Each number is 500 + 50 x the weight over its row's rms, rounded and kept within 0 to 999. Layers, rows and columns count from 0. Numbers have three digits each. The size before them is the row's rms in percent of the matrix's.

# up: layer 9 MLP up, 640x160, rms 0.149, rows 269-418, columns 0-39
# down: layer 9 MLP down (transposed), 640x160, rms 0.146, rows 269-418, columns 0-39
up269 102:446571555357503454488460572586571499417538476498506533513550509612475481434492457529570486433496528502498569503440510558
down269 109:473539501454540439534480533495539465543524522535579492527411470542497491468511413432537515451465489571522632528456510515
up270 091:574534460460491519516448536541538474443462365491519464462465605577517458555434504472483567504473461492396519567474491495
down270 083:473578493546546566543515505555558553451505513508459463538517460489430528496487528536494493518591589429485448484567529500
up271 099:499513628323503473455451529553403520479553490529504523480535525474502417507496551494504496557507401531441491467453523494
down271 104:585439468517475480502481455529495532558437543454513432459580543470460507477480573457536560507432491465531534561558456492
up272 099:569623439397425497515465492518491591445447460491446514571547479508611525503364499470520446530552490418529614524543480522
down272 102:432488516540517523550497444559516518565491634491454498515470467542450537403451478463513524480438526530486556562488491466
up273 093:516373505490401538637494545524560421554487481527477540507503413579561521501472490374492501454562530612523494423484504502
down273 087:540585544508484509464573404469506499461480481554442477580490391471476559436469487541524472443493448425458493470540468445
up274 095:527575478523513504443420453506522439474466506575453514467451516601610542459533520458520496495497487480502456422530565504
down274 086:544444541468482507515434500460521479459505469563520564481429421530477553534523491466468585469507507446546520641531461492
up275 100:491462490573476476446581507513468502630460476508498560554485458495465488435577535450435471418545489499565523482511479457
down275 102:511502541536486445551576545476500470498619504534519463497502434525461473473535522470557516513555448527529573524418483559
up276 109:416559463503435375552523450548465559575472483490537435505540492472491486441527497558478489554517474489429457572465440483
down276 112:481497531602476497405527445531436556527650483526478485514584474555528534488583459506506484449553522471511495439505612557
up277 102:580531536461490514413446558582499494509515436569366484507479466518514523467534516454568558478527377534487539544553551566
down277 094:512488532458461432498566393556422530392527506501501554488501585425529527450486466526478458538432479512494434439515496554
up278 097:521522443490512490454418440547536496516454392560369468448493581505526487471409472560514447514562476573400500491582527501
down278 090:473422549469395503546579493458524466481561501488604502550417446593494559503468497509484543516584444486460528461512555486
up279 100:554582447468435492515506509588480569462517504496498473612478479527608547439439469532566492468474488496461538449525442505
down279 100:405491502490495569497561509495503557509463676466492434503521459533407502516418541474537520537480518507521503443552529508
up280 107:528521553536513479501488413495536446462543571561454435401545414506540472469456534513529488459428553516513595526489585551
down280 105:554538496535516440579562550458489582539528445448579479546597471614513484512493511477513467486501572511532428580418518485
up281 099:548520494431505479460514514510556525495599441554442503550502570486483493552564455480421445452494520444437514545608593669
down281 089:468465542449425433539455417476519504508538429432569501563391387533534477485456493471530553540523557569620493403535468493
up282 097:498595537520499483411464482580488555438518459490426530535568524501505499528526487517514480468504529556558465538488428472
down282 092:463544589441578563465516593555549584489445474579516507516438470509522473505486424389555435456576578564480576535368478554
up283 095:549510523546510561538563504511417573497508389553513433498541485621494528456569494539481508401478393478523594431510519493
down283 106:433511541496514554410513515541506517418496472545516452479472374545385599461447460486497464497514551460507478448528489475
up284 099:417495473521576446552414458523544556482475471525519489542517494603603430554542528469537567506500441482511418504563501450
down284 092:587461453497594503571515477578495531553527461424571453522512456497496514580459506511540486520527571582423434502484424501
up285 106:547490463553487516460496564553417409548487480494528543509505559503518497488458493543571557507573439512517564421494380542
down285 104:558471514498543451505511528552479426545535595514505543495563521527494518433486522539449458572472490529550528473425431593
up286 103:479489411434495478455408397511423474509506481515526532546508497614594447525529456447486456545632426492485478515388490601
down286 112:410515559459563550462519413474440523458528442500474535556524475603482499477434519498515567538598515527414516530480494522
up287 100:476505505512535505550447463498515436490411495509488489518533488459461552597508406503549468452528442473553486418591512575
down287 094:448562415482521549503567469461482482527551499458470469457446528545494462439535447449430482438595450553500525476395479450
up288 098:539585453423500550484513480497487461470497448530512486498536536376502542440500569478463445474578408391508422566511451414
down288 100:483433450521467468485550455520483545442429535435432510516493414500483531498508465490528529493420603430412462496500517549
up289 104:504522465518468515480501486628499427557514515546436501513592543555567410579563550511527515533518505579519524504550526492
down289 099:468465412479457591380469467462419515454524542484648509549471486455519511493472468497535533570483549505493465513479490527
up290 095:502541508547554457604473497482474407536550500553429523454558538553509524438495429485484423508490532509465452454464527537
down290 102:530506473488509463427553538540540565494508603429448518496505508502456596553430497512528541530597451417551502533525472533
up291 098:435516454481469425555550536461531410538518434523483554510521482461486524585503521533510634542556443573578506388499423507
down291 098:600485500532514450493466440528495568432400596517464576498468515455574518473554459574409411485603411558474504499539510492
up292 100:550524484510508520482501499528439508530539480521475506386539471477529494535508598576561417441473474452529565588492520449
down292 099:532607512431521610409517571563535539562504460536456560497532450538417516625495572469534446430477520585519525487474464539
up293 091:547541363462560506392495488582653466523581451547448525521491544552487483508542485443485483540546503529452505525567460483
down293 097:403475500493439581519488549493468480492484619519466461511481513481450477496541457518475494505511583497473489569491472437
up294 088:438518463484481428509475545564553582490546566464520389541576534560480438552378453566502495377461500531461432522526545597
down294 083:478508485443498585451532489474478489482450602475487510591484500558513501466527558432542542575536541472489451480477501559
up295 096:463517496474509456485466533586403441551552411491498459384525526484547549529434425503485481449532490420490536489510536570
down295 085:431419509561507456543557465544456480446560559533483533496554539520504512456499499479465447464455517474572468517546444510
up296 103:532503478554528455489538444518341464468480388507512600531536484456524509458448517479470448509516401550476519492506483615
down296 093:644480443493474481439524464494401521513501490540497490516436501447475539486553594539504348470522522427584570529526465556
up297 104:460561477503437440428528495474543481544572445535419560444520507568605569575580396418501497463511472529557402362506493414
down297 107:520490498533557425484534426526541452379471440482501566490493490488526511527458515486532438512418514488507411506467515558
up298 104:474553605520425498496498415431452585612490434431483525452494494494551509580489470508492505423548437502522548543512432612
down298 106:499558473421479495543442481475398396410484498524512460494503434482564495406510521497488505497503524450593461440558548503
up299 097:539409414464507512467524496531498468493513506491383509497542569416522509564439585341489520513512420509466547426541485496
down299 099:373530515443448508552453511497579479515460552545444460451482387510495498458487523448519451480572462480457592486522518402
up300 101:570446534401515475628399464523530457559452484504437462473494460499512397500561538484488510463458496519486480454554545500
down300 100:428506522515533622420521460588490484534568664526520530579589455438464495579504493567489542506462505556475517528478464503
up301 108:618565417563473494469535489504436537527635482512493544548552573580486538497587530519514455485544498561495535514537567491
down301 092:480499524588475405467497506496540503465467495458475492528483484673489814484508513482510462517478554489434524564487582543
up302 101:507503548450486483516560515554509536383594492524413493503467503481518504548612416582516476478517508611437516558517582484
down302 092:480447409543430532491480479533552515508562542528528455486425532441504433546398538560544498491469505486510512457498595545
up303 107:568459433543466492538560557517376456487493488464480486451480478478505499614474414561534496408525485491584488464570436526
down303 139:493483482508516574485476479448494528504538554469533454502482429477468466456489539530468518537443519470477521520478502464
up304 105:482490460455442483448385503550483454545584441403429492499573502493534506551480589509539517532574437503556473502535429563
down304 114:453519549503345551548460411560498462510472526429453533426467417401436528492435406575536568531458440462460520437400443502
up305 098:486460391466522507537499465520524497559509547521438528544523483491529551531443536422557497528514536476571500589494487473
down305 085:526472398500454525477547483498495428517431425437493406535494500537534392466449492487519464475585473428465550495500480472
up306 096:513403537467469514520425467550558509595591517556433566523574520503490416558524533455528502506426508462561502443519502491
down306 098:531492562470560480506465557511464471473503477441393551495526419516476548480389507498463516467486541461507518554453489533
up307 095:477576508561507482504471463488542571600545557545542493527571608464577513403449552617463486401467577584457472523564511539
down307 096:490440575617487544521592555503528462540524512495423434529505447554394582442486550520453478454423472453412504559491523410
up308 098:507541542461503479429487511653479480436469527467545551462551461588511506575532427429550521467611567453521478589481454485
down308 102:465548568523477447463473525477472587511457474470526474405437471524457532479475578523497499504522476512466553530410412484
up309 109:600516517523488396509527398512468465464540440468500526483498393483531439465501484509542452503543510456480500519524477476
down309 115:480504454561508451583542435487583402449425538609515549492464562590594494406575501504504461503452430484401504504524499530
up310 091:515486481519503463404421492525545463517512429549457597447486553520567559473406465496484516516511420424391493636432411547
down310 078:539585473509533500388570524530425518418437422522643452521519483465534430526506421503502417516569491493498491518488634444
up311 098:587486467496527518515479397512528387470568448570468441502528538506500551449574443527556482484574374561454432397499458571
down311 106:479489462489590436502510494467509544598463644515381530476540540495526497511510472528513517491505494469541532502448500490
up312 104:499566519567514536440498547510499484496539506477529613533539526555568549449543543534504510504616391514483286542553454477
down312 102:473486489522459505495529470508473476419487506524482529509534522577493630469477462472502492538518549452459438446511508595
up313 100:538520571490555472418440502517351456550538489435547524543530519414539446494486519543547459481531485474429494447447535540
down313 097:557440476449504520470560473591490453484468498543467575512523438497525534500517499474368415514579451489513444415557417440
up314 097:549524465496432491398496527474563531554505355491476477522520527581600490508489509490544483469511390527572520434564516487
down314 096:573466542596486540501575432428475476498520431470478382493506519517412558508472510567483529510572527432494477488439475569
up315 094:491512502428496464515500510501474548611514506541437513457528553567491599533481475503511556515500511468574543513453436601
down315 088:502521508608525432465568407437460570501495567537525584578513466538490572543541539647551490541534447493501471489511435490
up316 097:460490465508420453436508462562517486482506436449500480567518498542499573510465509570503474491582389539519493496558570551
down316 091:546515587544494486470534511515558478474497482511472489508480349659427676498554543502475461551519539486470557711482491463
up317 099:550431497522485451526489508517554486555507415539484479565516546512522488453548582534594523545483530541518581590443492503
down317 100:478475470504495457461499518489542533523573357490489438481461544533542497511547464481538538469462558510598567573544557491
up318 095:505563545491511506520569594511483466525526476526428463484504597489455474551537455535425490501508456525521428452537512554
down318 115:491481519529474642482512493501478526522474553460491438478497455449500442448543568519520493549427510468487515534529510503
up319 107:556526488566509456530450472484469492519480407483495462523647525598524480450606536379595488462484506482432509542519463593
down319 116:482506530592478520483506484479573497456464574470515443482505464556454516578515495445502439457407447550458517551480525527
up320 099:577441420575524389520472457550483388485503478486447464573527444474511451537451489574521519472478525456421563503446456537
down320 093:505486485410491514449473517477570481515506598524532443536416536522501475473565527550510529529462535528477463516510554536
up321 093:521543490475443443558481430509545436506569496453556533528540557553540494447539448471481462577495474423497553588547571478
down321 096:438442494601547416463565438542539511547577514556504569604393482504573551433476480614509574456446444505527505451443591459
up322 103:605475441550456471557493470557494580543566515489469579560486442613540534467531450419507509480528463489467519528474546382
down322 112:516503498434483410406486469505445554513451535457477531515514431591461489510486550517475538504414421549588548551432422546
up323 105:525491446472503522486539474541548558485599529558537472489504510606478592532546487489593520525465477554562553539513484487
down323 103:453481548459610461430565482471530540584602517574549495523589551565517477473531521497537589489465530508453491434527533468
up324 102:481516388506488531444464446501517441523461500515494477515528477455518463569506521447538442510477488572577500464412583507
down324 100:529531388546536541489546549522484571476505537495561554467596506406492413562512491444438472519449537523426471499417567515
up325 097:534433522433465354534550430509447505486458385549445526505546500462503518495554413386570494570603483513500609522406532521
down325 103:455504456522468492464529499456480446434478400515479505517526516507486516433462519542447469511607483537432450548543563507
up326 096:484468392445464438470515469566474467526504488500395466525551435540576478614577533489501493528507598467512588499509449448
down326 098:457488492507541500478548500531444473565553491458523519391546451529438425486499537576466466536507458551442524522554474498
up327 105:669518469441398449467420513579560397527519448555486496504508516541547462417571511516558494497565467519485461459577481521
down327 110:483375552456507501569537538503495472436477470500529501571486494539582466530432510494560561533445554552446559543446547536
up328 099:614513494479500473494407534534496531426511529527510491412570566520538462583494576439594477516536514491411600531487452519
down328 093:610451501417443552545541505427445588512491462470468458548467511495476496466443480512441463582561514480539552490524517497
up329 108:497489538493434469406499339489527461525480522487435488401519579594564570506518534436553476446507516514493486499472485476
down329 104:470463521566449528499440494516542461456472549422454444416588517513509503556482435588486480484582449431499527474470451482
up330 091:468468475481479446551508425502473517464427512516414514518534489472519435527464470495501526500470530413407503532489548525
down330 091:438510495521529556497546579590443451476458526507418417475484440547531543469505485686474507509563432461523538396524540490
up331 094:486525433372446409518558465515587408542527454518520552526503484622529515485518449511491543490514480494454461387466399516
down331 087:520467407494569472512505468537433413502584462454553475497598572501576535517527437488506405501525515404561438474573385575
up332 099:470518473462549425586560436534561471428520531553530545564532453542559432511547509431569500496526473540460419552524468469
down332 094:516490465456537558567512435550454403422459543510483439540510592489588495476474538533501396552535522529541469567550462624
up333 107:529576500478579531456481474463439539503576498470475545505577477469460443431548508505514495484610490454494598449521490532
down333 102:578551497625535509493477531512603590455436475548516424521448535490469508484511490502553454457502428508430451454498528505
up334 098:505507441503522492510572481474470484531557450519423530522510546450470476486594517491448459529493483494534458459411432497
down334 090:548516545494487556475457503493578512425435476503439543551486449505445479513512557508571545479375435513474489448457550445
up335 095:451530443500451462525552523477492449456578493510466579459612582496551451589507484474506542511546512592545514481542483490
down335 088:420493513425537595522520514483508569605500619425441491526442451498411481505536496540464537540450521500375547444473508455
up336 096:504557460431486464493413477475513494506508375566377541447480494438575428456492417487487506493574438537440489459443413533
down336 091:411387447551476475508550394465477499478501511534561475571568535607533454532405468532514509477470562528564439502377496491
up337 089:455492443532528465516521526449428528521561514554503545559515521561605501412542603479433430484530494535550544482542514450
down337 082:472509474593433456474535480534491613510520447543463482492481423685477698471546469504509460525489437468474473447496547437
up338 102:491522468450488498485541489490526504522492423463540529528499470510569614509484511530510508460504466561548437457468558458
down338 103:534431501515586421519521448451372476486474436486499534496484524431579481553442470527518401506499511472466469426466473583
up339 101:441507456494470475427555495539530451532542523552461509447510572549611534470515493433508480468441405562539538526631458440
down339 094:569568513518558487469542471503580511468428476564577502487550442597411558514574515493518478522518533552447563517448434570
up340 095:462549457447484520442512560533556489470401505482428435453510537554504502483458476445590574349509470436473578518584627492
down340 094:579561496470490500498459520490507473527520427517471497584473466449492477492569448547465475529500408533524491543505400514
up341 096:564524545583568378442487441536358498425531479487462515497520542455468560528462488530536457481593524526519519527533445482
down341 105:494466463527575557488552460465481459537554474502485534561501575474475480484502537526477418509595475493477463495582483477
up342 094:503458455429422440527470534631466426507463495522406449512481460462501455451500513489607527447581472513514578457546598479
down342 098:489526540515416448584484567465529555484552454511491432451400521570553559481488505513558504518502502522457504532488440471
up343 092:456465528498442494543382559554543518511505505584412478491476548488522458533438451487592527537531499489516532480624564504
down343 083:545482499601476429463572466527524500538517517466564504499503481559492506609527555536529531609529463501482490583412410563
up344 099:618607581546524473511471394477503570513553514507427505577504512532515524467616435485515537429501517536480458572548470465
down344 098:409553499384487549525399496480422482398503411513515482497486506588510573476393515467452435497465416479527505463515515517
up345 105:515489505466480428483391415560498391489503430562524483489540433478497536458539433534499495507447451438486567522493441609
down345 110:500514545437420572513524524443494510474448463469503510536535411470494456502483555531526571437460514588483543474448472495
up346 101:438482487482523473459515416560462455477493404479467528424522497555600571387389466478532489512536525549518470498527434502
down346 106:576523478521590490488475475477371554551526453462422508452426512454495486552463528529539424538464529512511578586559532499
up347 094:479501480533440525500528543478553584537435420502508495476565580531500502457493495463445502381482528461491564419451625549
down347 114:510517513484496521527511469467503445480461554493485500477440485515475496461510492486506476554525515448506486508488517510
up348 100:537448470478491488412410465570392524501440461585458519547533515501517512530510422453516474591516553509509506411431476522
down348 093:444434528510418539504481416474489511525534508419491521471508558492577433378456483553460542499544542502338413544503495553
up349 114:497527435533472463553556504549489509451416489521482521442525452514521441535689532515545442499575451524520500527492515570
down349 110:532456557533541506544421620474512567471422557475486456485540454458472523570499518531550601440409538438621544471427500535
up350 104:504593523474502492495444489518446493515454477530499510469474581472534478474451431501452457468538433504437454519511490602
down350 106:458503459503471481440475431478583492458406533505422474505538490429444422541466457529517406570595502498565483561494432534
up351 104:476514388445428529501496540522453545463533466525402544523539586548534535543534506418471494549474494480474505580431530545
down351 104:445555496474492454595556526411525542401571502491411558485446464441506511490448535458472528504480547552492523533545473554
up352 097:439529466525483557531448543502503452587491494534417603525536516537497554455595355472532489508523488560462494490481585606
down352 091:501489513460556509482502527539528519476459431553623368468510506501424482509494409484493477454488535551443545510460524419
up353 095:606522521513482525506593431582504506485515476522533471581557502464524520501534447539539468524501511585464505497422420470
down353 090:510523511449466509490471485516483506515449477528527523531514553410580524535481456467511443601406396445579452483529460556
up354 100:599524400535452553555509453498598535554566457537464502518508416489537440446565498418504430383560542424426458560465438475
down354 100:504501590566467458457546586507577494571454445559562555367537487531515518478458501473513441518514470529556448521456483486
up355 100:502476396543555548561535492507484464545464462463502583545504520542525536528546511599474505475491462504501420578420427501
down355 094:591576514462516516456446470499550447444515578500509428527527531476503496467419490473533492528502459428603470506512437557
up356 097:516414465488471478557459474535586493575492532501431437518530504442530479550551573484590444453415474517486526467434516526
down356 102:434574468529476477469520428522463504452481429486549482554392495461559505417485517446458585547510520547489551439535548537
up357 103:525541528553515447486558420588520467533580426509439505463533478488509460404474440598457476527537508442398448477534573511
down357 096:517477515471527500521506577463571571580463534507606466446539501532408517590536548520517468368445485465511619427465540455
up358 095:556512535472504478463434505511535470526502443548484504568542487465514479549588492460530543488542441445459489479589464453
down358 085:503531509515531563586565537549620479548402594537494484519630556479393522423508525450494541542473500467522520523488586467
up359 108:596573411519532489544463488471554568536504493521499471399487460503521474545510504516613524452483501509424464499497604501
down359 104:497523477422497534494518459483488512505483507616509516511564517510507480479524495466478539520474498546470507545465466447
up360 103:536587528455470504506520408504495456480520506457434544473507535521480537513525443522477449527538475540571522554494464478
down360 105:531448539461565460463512430551463445527568550560521526517429529513575541508470618480467454551585542562473524428555471483
up361 096:543524439498391509448502361489558489405529495500489486591526447513481449503596500492534516431501446481484469564466445528
down361 098:577458543555499503393480450511521601528590428475447463342465497528439490448417479427536415406495524612501482558500580523
up362 107:499492365524500445496466482486392459513488462488481491536552543484494533505539450412466583526547534537433483585406401534
down362 101:437396519454466510482414491495530566562451539544476513545597519518499569449456568452505622449517477566560581471518474501
up363 098:471521458516460537436586489520458540536492540589475582487571538531642521536475563459501490517567402492431500549468486560
down363 102:524400503533512424563429437488534566431494475491532459559545520441490484479469519387503562474595413471515498472434469529
up364 099:600506450556474545379493531506527419461594412538526470550496526573473543558508517473556462404487479593545484351492487501
down364 090:562484545572489578445495526406516563504454560470484475485535436473482499491582504489532592453561540493484506545414499496
up365 094:569587449497416430435458390474481525508415521523504490436533592512535577474565502508478524523449538569495572496472547461
down365 088:546500544619516469517487507468474518460487451418504545467546470598453692500551504421549432514459575485524507544486490538
up366 110:614497550507498500536467552483433455537566446543462586470512515513483505479516488547598495414575431566560496472517524544
down366 094:508535489529545597472470521409469444607459542496537586498558504433460438521536528605529517523473523530515416487449493490
up367 109:473437484557504495509502504530482543525548525525469468471529519522485486518543531476505515544500467488542560456460503553
down367 114:582550506477487512455508578461501415498516407448415433512551569515435451522515515548535454496548496504426540459489527541
up368 090:571527460521503521542532457469392499558457500515505444560555505557509560467599520472469452470570553553484495418557480504
down368 102:502515518546475518429488523514491587486506483514478450484524407533373599504487531501515531524459521506492505563486525535
up369 097:513549535428543482537465502569502484513469479478465546409510457487495470536446534584536486510515465501425440441538532506
down369 091:453422489504479506473444522551402525490576487519597539579567533450511504488421556404484428499531636550554560553551523580
up370 092:568505532479553520497526502535558436539426514525519471548538518520554516552531418450580555509440504532478497495463665517
down370 080:479512437446506564396459451536562460417501485520509518564439528464535508486521565432442479506493428533614448478511467481
up371 091:534564467511504490516634406486503511526467396508458497439503690511492463460499480507437483539601460438501514547560528454
down371 077:555622543493447543463506505452523498499452501480444516496478484442574438551493587545512484419529528494561463482638533520
up372 091:489526498569503500513476496510462517542484532565448588430500575639560506423564454537442471562401497483463414493453522437
down372 087:437522392438442461487575519531518522472441552594556515527532449473483549555488475502514484517578424544500489454502461502
up373 101:545521529578569474505396505494524458559470446482447527434600530510461473618548412536557517505534536572486493608513428496
down373 120:543446580413607495498468500564517486476424503454501510567514442484464497603453460416647475530533523638420539477464483457
up374 102:520584432479506445557522471531594533460621425593429530512520513500497524517485484537469484507585510513453448558574565476
down374 098:559479500540504451508563540500572511472494583451497507479436509483437436465372449497493437471488459428583482479461466357
up375 091:598536504482483487552517438550475572515483514527499559460481502620491479485477579538508521517565495521506524472414465540
down375 088:519509548480559529595554509516526499456532478528522567526414455569400509548490471461556529543518459465590483444424467476
up376 103:552546471501463540536481542548478426566524509502448495445518563561542520511589527513538474404589493450505499535571478514
down376 137:431469477525531588483486515493497511468540572471491480452506452445440488467481529501534509540473479474482493538469486452
up377 087:525365510466480541498506486543460534484510442535425449488491537522504521572541505441568476517506517564423480388566579516
down377 074:512544445528582588457583462553559511539506615489561495392543382495446460470547538465491522530518575461549492517515515485
up378 099:537525591447537432457450502532546466480510539461509505397561608504564507438552468442481501485479504452437447593449527567
down378 100:611564500524512511479483553357510512522461436631438478522538533470537444495516497448524566421486528630427440435408505391
up379 104:495612465468414487481518418554450489482544479584571452486536497508536507544630471459563514468508567521554586549563455534
down379 102:500560602524536401510386536458480425539611479466424431434540541587417584544487469531463521468516549474514533517529435544
up380 114:534515529548501472539494410560496536431508500504524575441609517558542496522554439402519485443469512518582457515590585557
down380 143:586536405601526513559552489520494492495401407462523549432477639445550413537515534491529526409574565478488552490542619561
up381 106:594567480542450439556457465459479535482485472592508456549523538493484514478473434509458476490503510527502429544546514423
down381 105:513458495534433439472484468507525601431521535531548522533422489477546583469455462516451478400501515536619517541525477449
up382 098:509565430575481433530530450495507481612524453505527542519564437538492465416589471557514462368530456530517564545598494557
down382 100:474488517611466517472518465443525464487462530506469497500527454542407591476493510478517426497427481507444536559453536517
up383 105:607510351433523468527405477477449513524562457499539486549560502529573490452532519463504472554584511431444462563449506479
down383 105:466557514501476467591533554425451529558581521469357493455436514544392502552521518524579418533470509494549525460433524513
up384 115:494524499589453489531384550500441516574481499470403422501506498496606480493471541461617480417536407526567508411549496528
down384 109:469517479644492491537409488430469470515479502473464448449505517468489355477508535441577408386477548515493602504429560501
up385 108:512486467490410416478428491517543441465475424503477524506524581615547528502531636484541504496576447493481547528483482475
down385 105:497534423503462425537456513491522445480557505507481497450526503544502530464510423516502558461488534511622548517278471525
up386 110:485552484538421487582547452511423482480594500551448488461573589507479495433521445388505485513503460568517470485589566534
down386 113:480469492514491604475475497496479459471484545518495471553548440472531546513448460457411454548505501467460434501606504454
up387 105:523453503504406533391576567479535578490527416491474427471526444548484536565579495512518534544573426505535529517551473457
down387 102:633475526578482521473422537557479576508528535439483494542426539442424549515458537498504527584440458405520485503535475611
up388 101:558484497537488466478476471485466435486479471482495449525502482504515447626520530446624551523467474440435505493516546501
down388 107:430533473480427506595523493392510474507472495574512390513479484441418530430503388493475516499549443569507609524452510535
up389 091:618491448565544470452609475548523495473505442473556494511541501543473551462560513591538472522510505475489524502514498410
down389 098:468558514590413529481534534501513542457540572506468430440561475511451575546500480524504508550451433530487496570461572517
up390 089:493611415501608461433506492494542421451539547459475599486490525531503522487533476479538482471484454532537472472481520477
down390 077:484563505559524506433484542489559441518541505450453473545419461554533458466497589565458471514529581488520443485458515409
up391 100:575501459470387533405479405580449492488540510507493440538459484525478585467566520504458482498490436516454565509548525524
down391 105:514458515575499497464509433590431524521454551517493476481561497532454478479524511509447549517430410628482482517492542477
up392 101:495443534494479559546511513538475404422472471491506512445539538556504525459582488519487503425459428450519519429498586459
down392 099:496491569439475468464534471623515507457444418534563489511409492621477546439517468527431498479412464410506534490552483473
up393 105:527462463414383512444456505586427529484461489501519445466489541511574499529439525537441477560540503381500562471531486465
down393 098:522467452483527527498479479454552547413445562577507524467624474431439406552546565486468576433558488404538510414484489456
up394 100:539465526502535456560515478549443454470503415505434443490510522456513462523563492514555528549651521425476482492433534526
down394 100:467494474605535425577524570386492499482457450519528492520606566389559375542509514446511470494438477463512503496423532563
up395 071:558500518505531511445400495496496466507522473526517461574434472516503457509454492502490516472585417502387578524527455558
down395 065:518528577416398510533446505581512541586479486505460423484329552496532529449483567555584551552484507574538543527560486462
up396 127:470541518528462508422512489564584581455508455552423518501505501515536427505549484570601453460625508506491458540543518564
down396 134:477484540540493445463465539519522590527502443484553501460523563428519397493501491519555493533519553470500455443527528470
up397 099:466498538483538421523532541461536445542517488516453575589525482533478478470639444518567492523473472547490504528456540534
down397 092:441465478549482493551514505492466641482545463497486589495513510502573536407462425525465436510468536534428486548426485441
up398 102:520534470465474481413468504460475493442507455563530466457478513591503491481516541546505530453510467446512552605446563508
down398 097:497511528538534618515525568474395538517587539521506500487649542621480479436602532500445485428452530493398544534464496482
up399 099:537503532468440497506456507519596524498525445485500485517489596460567510520447465425493513450608513567547608520547501535
down399 094:473539584666502444472472540443525405541597519483568511324523515470528424495489525537464493604434556493522492534496444521
up400 091:547357513547579452526471520509446504566643491579418552595567503498553454462452448526540491453556579593594473462564533494
down400 085:486454504469544454472482381453552483506559522539553419576530532499458384419478504532531374427502486500541437531452445529
up401 095:531452537469470411496456534604502495544467445496513470513452491556483474518564519526511516560560411473399558600604548489
down401 088:469545508587560573551445534535473485552514518509493581547468501432388528437547401412403525491515593480468533535460517470
up402 084:468549561522521432514522486491444578380370398480453447512491522462591521468465468571447456499531474515428564484492468501
down402 077:476620447447482498579508552492532485595632380488423558389517505449529440553618497527559540478550490515522450539500561504
up403 111:504540488476520522412406370503510554530495529579451522536569506440552469513424490440510550431536497510519501445542524522
down403 139:493538569562552490473528477500450521480454484585501476480510541579476440467437523532501585499509569561463435456464590411
up404 098:565481445531531500608489519591516505461527538532507478378454635555505493463434567526515494436517510519452506576619582517
down404 098:452503531557482493521476570432469502465535610518509486492450579529527452537506493503491538602503526520432448454451498513
up405 102:592506475486537515545499412493546532559467517450517494412561470520597522570476461383500515465515452513571520466458570459
down405 097:417520474529519593352471520440591429505470409504506526535502501476478421471490518572561589585455472458484441473470504463
up406 097:447451430473457466488499437525556520454445440503454408478501422547537498589524468468459536404513538508487494463392483506
down406 094:432513532524565584454526521451508505506455591535433445431506553514441435556488437494522472489475436475471595526480494592
up407 095:450601548528501478561475437475553516487456550537456448508524513570438439475513496475518473452460438500540520564460521500
down407 090:417450522418467446401481536571463526573530453552506461548410514566511603456464406545502557441384421505594541442442514538
up408 102:481496535444525474510468449584470455520502434526549499469554650434540454507451572449570532504528531520475438512543550545
down408 102:542572532386484451504522484537539514424555513493471651656486416431534539416527575525508462464583363477505437514546525461
up409 102:497516503472399443520488391488542413519501421540444549474508498510510468582510501440545477541593495531541565406491568512
down409 098:501432552634542472473527502568430438493518616509523505496493502574488519522417460575544459556568502531461445468524516538
up410 102:459541484519533443450505328509490449499553472558489479454569550441512533503510498525479548484499437582587485537530506505
down410 118:503435522544614551436494570473464460461451522531504454462480433517518466457500457534524437491520555586364510478569574481
up411 100:544483476450478465467482438533532529547453468551429480492529464512491534475518355425523504489589531476524489477569547483
down411 101:492493489553505552570488550451532532469456454458573573467535487467595476554466527372518433593506486635475496527445488468
up412 109:501524500504464520384430560581527540626491479559344493576533472442590504474499494514457510458471447525506566584547485540
down412 110:487503589520454559463471421477462586427424465540422535507628476553551457519552564469462527490490503527482552532525519522
up413 094:540460539484406466418554444504500472573533510492521481533541542488463570585469471382532521431493473589540543475430506590
down413 086:572498524385479496457516462511554541428400443466550497511371519516584494540421485437534485520520431419548524494488461438
up414 084:532517515470547474489504530566421490452523491470505491481557533519527596563482433565573460440544466495541412491541467574
down414 078:515447508507549479481466506410394511512518502514416454549517545468518458466514545475437377485485547506418461530515445484
up415 096:570423585485579512379573509508462532518538520522509467520512549621548510517542530593498525476531469592467570442461444488
down415 095:454527461497563573510454497574500500531421406423554562534553485551511527523435389608487503491443470558514501482589465525
up416 096:492467582479552480508511573471562501523497477619480501446524470514520536473503451519550551531536469549450469391427481502
down416 100:528444466462519454492490419480488547526519653435507466507501500517489485465504553508491519497530467459479563576492482455
up417 102:491498526463560520569566401524527487502481510484472555514524562525476546569667496454451445526484437505529444604467504516
down417 099:443455575411592494573599418495511592494571498477513554528521510602577553506511515557488574525546428505548559482562488491
up418 099:530469529573496494520500541435467538620474489515557642509593449577595576511598598508489498534519449437448467574461470543
down418 101:484441432439479424609550497501484570523579447473580514504578556523594509497484500542589535580515425493494574540534474408